python train.py --d_mlp=320 --activation="reglu" --rope_fraction=1.0 --init_std_qkv=0.0525 --optimizer="soap_variant" --seq_len=256 --doc_mask=false --steps=4819
Each number is 128 + 24 x the weight over its row's rms, rounded and kept within 0 to 255. Layers, rows and columns count from 0. The size above them is the row's rms in percent of the matrix's.

# layer 5 attention value, 128x128, rms 0.0648, rows 36-60, columns 64-127
size [114 105 117 124 123 115 122 109 130 116 121 118 124 124 131 118 102 132 106 115 129 111 110 135 108]
[[130  89 117 155 139 137 131 135 139 139 102 100 133 110 101 144 138  97 128 142 134 131 138 111 160 148 146 117 170 108 115  94  91 116  74 129 110 124 139 136 147 113  84 197  93 110 139 126 134 115  98 112 130 179 131 134  98 117  64 115 111 101 109 133]
 [137 118 119  67 143 126 118 160 116 149 107  99  83 125 171 108 157 116 111 136 130 138  78  72 151 119 112 130 128 122  87 110 149 142  76 145 109 128 148 129 154 135 114 131 127 169 149 134 122 105 144 130 135 121  79 117  94 127 130 188 135 145 129 154]
 [ 90 108 116 165 121 115 129 140 137 148 157 134 151 146 153 135 145  93 137 123 107  68 123 134 122 114 117 151 141 112 145 162 151  99 136 111  99 118 161 127 136 136 106 157 127 156 173 111 138 134 102 121 115 116  99 170 134 114 100 167 132 117 143 128]
 [ 93 139 159 122  82  53 118 139 154 148 151 166 135 118  96 138 136  95 114  82 138 158 135 125 138 118 160 115 129 173 157 158 105 146 139 132 116 112 148 128 110 128 132  94 143 106 131 100 112 119 116  94 136 128 136 139 155  91 111 107 108 119 121 133]
 [103 141 112 115 129  92 121 163 114  81  90 141 113 132 144 150 143 126 132 139 113 142 130 116 116 123 135 155 104 144 104 106 161  89 145 123 108 140 153 113 142 157 140 155 110 111 119 108 149 114 115  75 122 131 124 165 113 137 115 141 138 149 138 157]
 [115  95 122 182 131 168 126 142 152 157 145 119 159 181  99 190 140 138  64 119 154 128 109 155 142 180 154 149 144 100  81 144 122 129 140  66 148 152  99 125 110 173 130 141 125 138 105 136 136  91 105  98 128 142 163 117 144 139 134 121 124 133 108 147]
 [137 110 158 132 144 101  86 147 149 131 167 145 136 135 149 119 138  98 109  84 103 115 175 118 168  99 107 148 149 132 162 111  73 140 127 115 110 129 115 110  81 154 188  98 130 127 120 116 129 137 135 124 135 120 130 159 139 109 113 150 141 139 100 161]
 [103 170 136 167 153 143 164 138 152 127 171 110 134 132 112 147 102 164 118  86 167  99 126 156 116 129 123 124 134 118 116 163 169 174 128 167  83 130 114 123 139 126 120 100 109 137 145 110 122 104 138  85 128 139 133  70 122  78 119 130 107 138 189 164]
 [109 131  93 165 126 123 138 129 167 158 131 154 142 139 129 153 117 102  97 143 138 132 146 147 135 171 132 135 133 119  90 132 129  75 136 149 155 111 124  76 133 137 109 110 107  97  87 135  71 132 130 118 127 126 173  86 134 142 117 106 150 145 110 148]
 [ 96 124 135 127 118 142 116 139 129 103 110 135 106 112 104 102 132 145 119  84 190 147 111 116 106 103 148 151  79 157 108 139 103 122 138  96 166 126 122 111 137 128 111 140  96 122 147 142 158 101 130 109 139 114 135 148 106 139 134 105 116 150 129 175]
 [114  97 156 139 142  89 124 106 122 149 148 169 126 137 117 155 111 112 121 173 172 126 126 113 100 135 140 141 121 161 137 124 127  83 196 113 150 137 138  62 130 149 147 142 105 108 161 138  92 158 116  89 142 125  89 115 135 146 121 119 159 137 119 137]
 [139  94 135 148 153 166 187 194 106 120  92 131 140 118 118 121  90 147 134 151 147 165 128 134 149 111 108 143 162 122 124 136 124 188 114 124 104 108 135 152 136 121 123  90 151 147 138 110 141 139 123 102  91 120 100 118  89 130 151 123 126 105  83 163]
 [136 150 108 139 130 100 146 136 128 174 116 139 104 158 106 111 146 149 106 120 160 109  90  94 103 121 146 153 111 147 114 155  96  71 132  96 141 155 120  94 110 137 123 149 107 112 106 118 127 127  94 141 115 143 126 115 125 182 106 127 125 138 137 150]
 [153 160 142 116 117 140 150 144 159 147 115 122 130 137 135 166 127 149  55 153 129 144  94 138 134 106 147 119 125 142 125 140 148  83 195  97 142 115 113  93 104 137 126 114 150 140 138 156  92 156 115 104 134 158 159 127 119 111 126 111  92 102 136 116]
 [107 125 123 101 145 169 135 121 108 135 115 170 146 185 123 118 117  84 125 146 163 137 147 137 114 148 117 111 113 144 103 142 100 149 166 135 152 148 128 116 128 161 109 142 125 135  95 139 171 130 116 130 155 126 155  96 137  94 142 150 182 141 160 123]
 [174 132 140  76 137 130 140 112  91 146 155 122 126 134 155 129 126 151 171 131 149 127 122 154  93 130 128 119 126 153 118 114 112 117 136 130 145 125 127  65 124 165 164  99  94 140 121 139 118 167 166 143 126 143 131 122 152 144 133 133 108 134 170 142]
 [137 171 113 134 127 116 120 123 168 104 133 143 109 134  92 108 144  98 196 121 116 106  82  97 173 118 144 118 163 152 159 112  81 156 137 151 137  81 115 137 136 150 148 125 126 107 133 139 116 156 143 122 172 120 143 127 126 142 135 124 157 121 133 166]
 [155 125 142 141 142  79 119 105 122 105 131 148 116  67 164 108  75 113 155 133 172 122 150 119 147 115 142 160 110 122 155 129 158 145 149 135 149 117 107 122 164 117 139 121 128 176 110 161 144 130 162 151 109 139 134 110 160 145 112 132 203 129 125 114]
 [194 139 121 124 129 116  94 158 127 130 119  81 146 106 126 118 132 141 100 176  83  98 136 175 155 100 136 120 112 155 139 126  83 155 180 109 143  91 170 148 130 107 145 110 143 104 130 118 110 135 158 102 121 105 104 101 152 122 148 128 109 125 147 121]
 [ 84 118 123 113  58 153 144 111 107 102 126 130 179 124 102 168 152 129  70 134  93 150 140 130 138  73 130  99 114 129 152 108 114 143 154 135 114 113 105 118 146 136 108 147 123 169 113 166 138 143 120 146 146  92 131 103 140 108  96 130 108 178 140  98]
 [102 180 138 125 122 139 122 110 134 145 134 129 145 102 110 129 116 106 152 176 125 141  81 102 112 137  92 114  96 122 129  98 122 142 137 154 152 138 167  92 109 188 118 145 128  64 141 126 129 115 128  97 110 108 121 101 139 100 167 161 144 151 123 128]
 [113 143 160 110 134 112 165 168  57 147 112 154 143 124 115 138 174  82  84 135 118 120  82 118 158 111 144 110 131 163 125 120 119 107 126 123 115 158 123 132 103 134 118 135 115 142 142 174 123 119  98 189 124 172 149  98 124 138 139 165 119 114 100 124]
 [169 149 131 158  93 162 141  99 136 120 122 138 125 131 150 117 146 127 121 149 100 175 150 139 124 140 134 154 111 167 132 137 150 108 126 144 130 156  97 110 104 135 153 104 141  99 172 165 111 114 128  84 115  86 132 122 157 106 145 150  58 155 143 120]
 [130 144 129 115 115 138 181  98 137 102  94 131 130 110 142 109 121 151  85 105 163 131 123 135 138 161 148 172 121 139 110 157 126 111 133 152 142 122  80 156 126 151 121 111 104 150 139 123 126 126 130 151 194 146 154 130  96 109 161 115 182 143 104 113]
 [144 154 153 110 151 159 117 103 101  78 144 101 118 143 109 153 141 112  82 120 152 130 144  90 118 146 141 126  68 167 132 157 131 119 107 122 130 135 146 132 116 157 108 172 104 154 137  87 127 112 148 104 139 121 152 122 135 107 167 187 107 139 147 126]]
# layer 5 attention output (transposed), 128x128, rms 0.123, rows 36-59, columns 64-127
size [108  99 106 105 114 107 113 103 115 112 116 109 113 109 118 103  94 124  97 101 119 102 108 123]
[[174 165 152 156 108 148 127  97 133 119 147 151 104 159  98 131 140 152 147 139 153 113  75 169 121  98 121 123 107 167 121 139 132 166 134 134 134 150 129  90 121 105 113 118 175 153 138 116 116 137 100 128  89 123  99 105 160 122 102 114 141 144 107 108]
 [ 96 120 197 146 148  82 111 122 137  97 159 131  84 159 119 128 125  90 151 117 145 138 124  89 136 129 139 101 101 171 142 127 179 118  99 138 147 111 122 114 158 119 134 117 116 160  99 132 172 128 116 140  87 112 108 124 140 112 165  98 144 151 149 141]
 [137 141  87 154 139 132 108  78 131 141  98 183 138 137 117 116 120 146 147  86 117 122 126 143 128 110 124 141 103 115 103  96 150 174 164 113 111 176 100 138 124  93 116  84 184 141 132 126 150 124 148 114 102 160 116 139  97 136 162 142 133 124 129 113]
 [144 134 146 115 115 151 156 155 116 124 126 137 171 118 166  96 136 103  79 135 137 143 130 140 129 145 136 100 160 128 135 150 119 140 165 141 128 144  83 166 173 163 110 104 151 177  91  98 148  94 145 122 133 123 125 125 124 102  88 128  95 130  89 147]
 [108 107 136 154 158  92 127  94 117 137  96 146 105  79 110 117 113 149 137 101 153 172 170 157 145 118 147 142 113 176 147 112 118  97 117  76 100 134  98 116 157  94  77 136 158 103 166 153 134 103 131 138 147 109 121 100 126 132 104 130  99 170  99 129]
 [110 169 126 169  95 183 160 144 108 104 142 133 139 111 190 142 128 139 137 135 141 158 138 145 120 138 136 113 113  92 102 166 128 115 106 114 102 167 143 104 101  98 169 122 139 192 121 121 132 105 118 144 129 129 118 136 117 116 112 136 135 137 104 112]
 [ 82 115  86 113 115 173 141 109 131 128 147 143 149 128 172 114 134 122 133 148 140 112 163 140 180 134 155  98 120 139 130 103 133 174 135 129 137 146 101 132 140 153 104 116  87 103  75 119 172 145 142 151 123 114 163 130 109 119 127 118 178 114  76 143]
 [163 152 144 131 154 108 126 141 119 124 119 139 142  85 166 150 127  63 121 128 141 182 104 120 127 119 189 129 187 123 117 127 148  79 165 116 119 119 127  90 121 119 170 106 162 157 118  99 120 121  98 103  90 140 103 141  66 131 103 139  71 117 139 140]
 [138 159 125 130 114 145 143 150 144  93 193 134 168 101 134 138 148 128 130 132 149 145 111 152 110 144 138 122 134 107 150 129 143  82 160 159  91 129 136 129 124 143 107 131 145 140 135 140  83 143 152 148 114 101 127 121 184 115  81  81 113 117 154 145]
 [130 173 185 150 143 112 112  74 107  98 109  92 124 152 168 160 126  72 154 119 134 123 208 153 168 141 111 132 138 160 144 146 146 106  99  84 147 144 142 126 183 142 114 133  92 124 131  83 152 109 143 133 105 117 155 114 140 152 144 130 122 145 123 118]
 [ 90 138 143 147 113 172 166 129 149 142 124 127 134 120  74 125 159 137  95 157 151 128 182 141 142 125 139 151 140 126 166 128 103 131 171  91  86 142  98 127 149 118  96 161  94 151 125 136 133  85 144 166 116 115 117 144 118 139  86 137 134 137 127 155]
 [105 131 166 147 143  97 125 151 129  88 102  76 117 141 146 150 110 129 142 104 157  94  93  80 138 121 127 115 133 127 126 118 118 111 123 144 146 103 139 115 114 140 141  88  92 160 122 152 135 127 129 158 144 118  91 124  64 170 104  90 169 117 114 118]
 [131 132 129 129 103 101 159 119 109  91 105 161 116 121 121 141 137 131 135 140 147 125 140 156 116 145  83 137 165 169 160 156 152  85 115 121 149 157 126 137 138 128 148 124  96 118 108  91 130 129 181 127 127 126 100 122 137 118 126 127 141 100 109 161]
 [115 108  93 136 128 133 143 188 107 124 155 135 129  92 138 172 113 169 124  93 131 139 167 112 131 143 167 145 124 124 115 184 141 122  99  88 113 114 150 151 128 142 166 142 158 172 147 152 152 118 138 108 137 137  75 146 138 124 132 155  98 130 118 101]
 [100 161 140 113 102 118 189 144 113 133 151  73 124 136 113 162 139  94 147 135 129 132 148 155 160 141 111 142 113 111 158  94 129 188 167 136 121 125 133 102  99  98 159 115 119 160 137 161  87 115  99 127 108 114 160 131 156 132  89 123 106 151 180 112]
 [ 96 101  97 185 149  97 132  71 152 103 165 102  97 118 133 120 144 118 102 138 124  67 164 134 152 159 140 150 166 117 106 108 128 147 132 130 105 163 131 106  83 131 128 144 104 105  83 119 118 155 132 110 166 113 122 127 159 159 159 110 105 114 150 133]
 [134 104 124 110 129  85 118 158 115 129 187 136 151 111 122 149 141 123  57 137 131 113  80 138 162 137 118 118 159 135 123 115 144 118 171 127 155 150 135 125 134 171  92 134 114 126 150 151 165 126 147 107 166  85 120  99 130 135 171 112 187 129 129 143]
 [143 123 166 103 172 167 153 124 129 119 137 114 128 147  80 127 137 120 114 123 119 155 135 104 133 143 106 140 121 112 137 122 113 136 149 124 113  87 126 145 124 133 181 138 104  73 109 151 126 133 136 152 143 105 189 161 169 111  85 169 115  93 128 153]
 [106 142  94 138 146 164 113 115 125  88 117 149 128 172 148 115 126 103 122 129 117 105 137 106 138 135 112 101 137  98 115 126 139 154 145 144 131 150 135 177 111  97 158 124 141 146 146 116 149 120 123 146 103 165 153 142 121 126  95 109 111 131  97 141]
 [103 117  85 146 153 115 147 146 129 152 133 109 151 169 155 113  87 158 139 120 125 123 141 107 156 106 122 147 152  97 142 127 133 120 117 109  83 154 159 158 160 130 122 122 146 141 163 112 131  87 139 105  87 133 172 136 134  98 100 201  77 163 123 124]
 [ 94 148 103 118 154 104 164 138 156 137 160 102 135 117 110 125 132 157 143  97 128 146 149 168 124 182 156 124 145 104 147 163 131 122 103 131 115 109  57 105 130 146  60 124 156 116 176 197 135 149 143 114  99 130 119  74 125 148 137 128 141 159 146  92]
 [ 72 137 147 104 107  91 118 124 144 164 128 118 103 144 130 125 122  83 147 146 150 174 130 121 125 145  80 133  91 124 138 125 142 179 110 124 156 115 148 133 143 129 121 116 130 179 137 136 106 140 123 141 106 119 149 133 117 124 125 133 131 131  90 132]
 [130 138 145 171 136 166 127 121 144 142 113 141 150 125 124 117 155  84 158 143 114 139 130 154 147 113 177  89 130  80  91 164 157 103 104 106 116 126 119 114 163 107 118 136 165 130 177 102 115 130  85 103 164 109 153 120  91 133 142 161 140 133 158 133]
 [128 129 160 157 122 145 105 140 121 139 127  98 139 156 110 124 127 119 139 115 161 141 136 141 136 117 148 133 153 106 164 154 132 141 127 105  81 135 163 139 115 134 146 131 150  58 119 166  94 138 122 139 119 138 129 109 138 168 161 205 104 136 138 108]]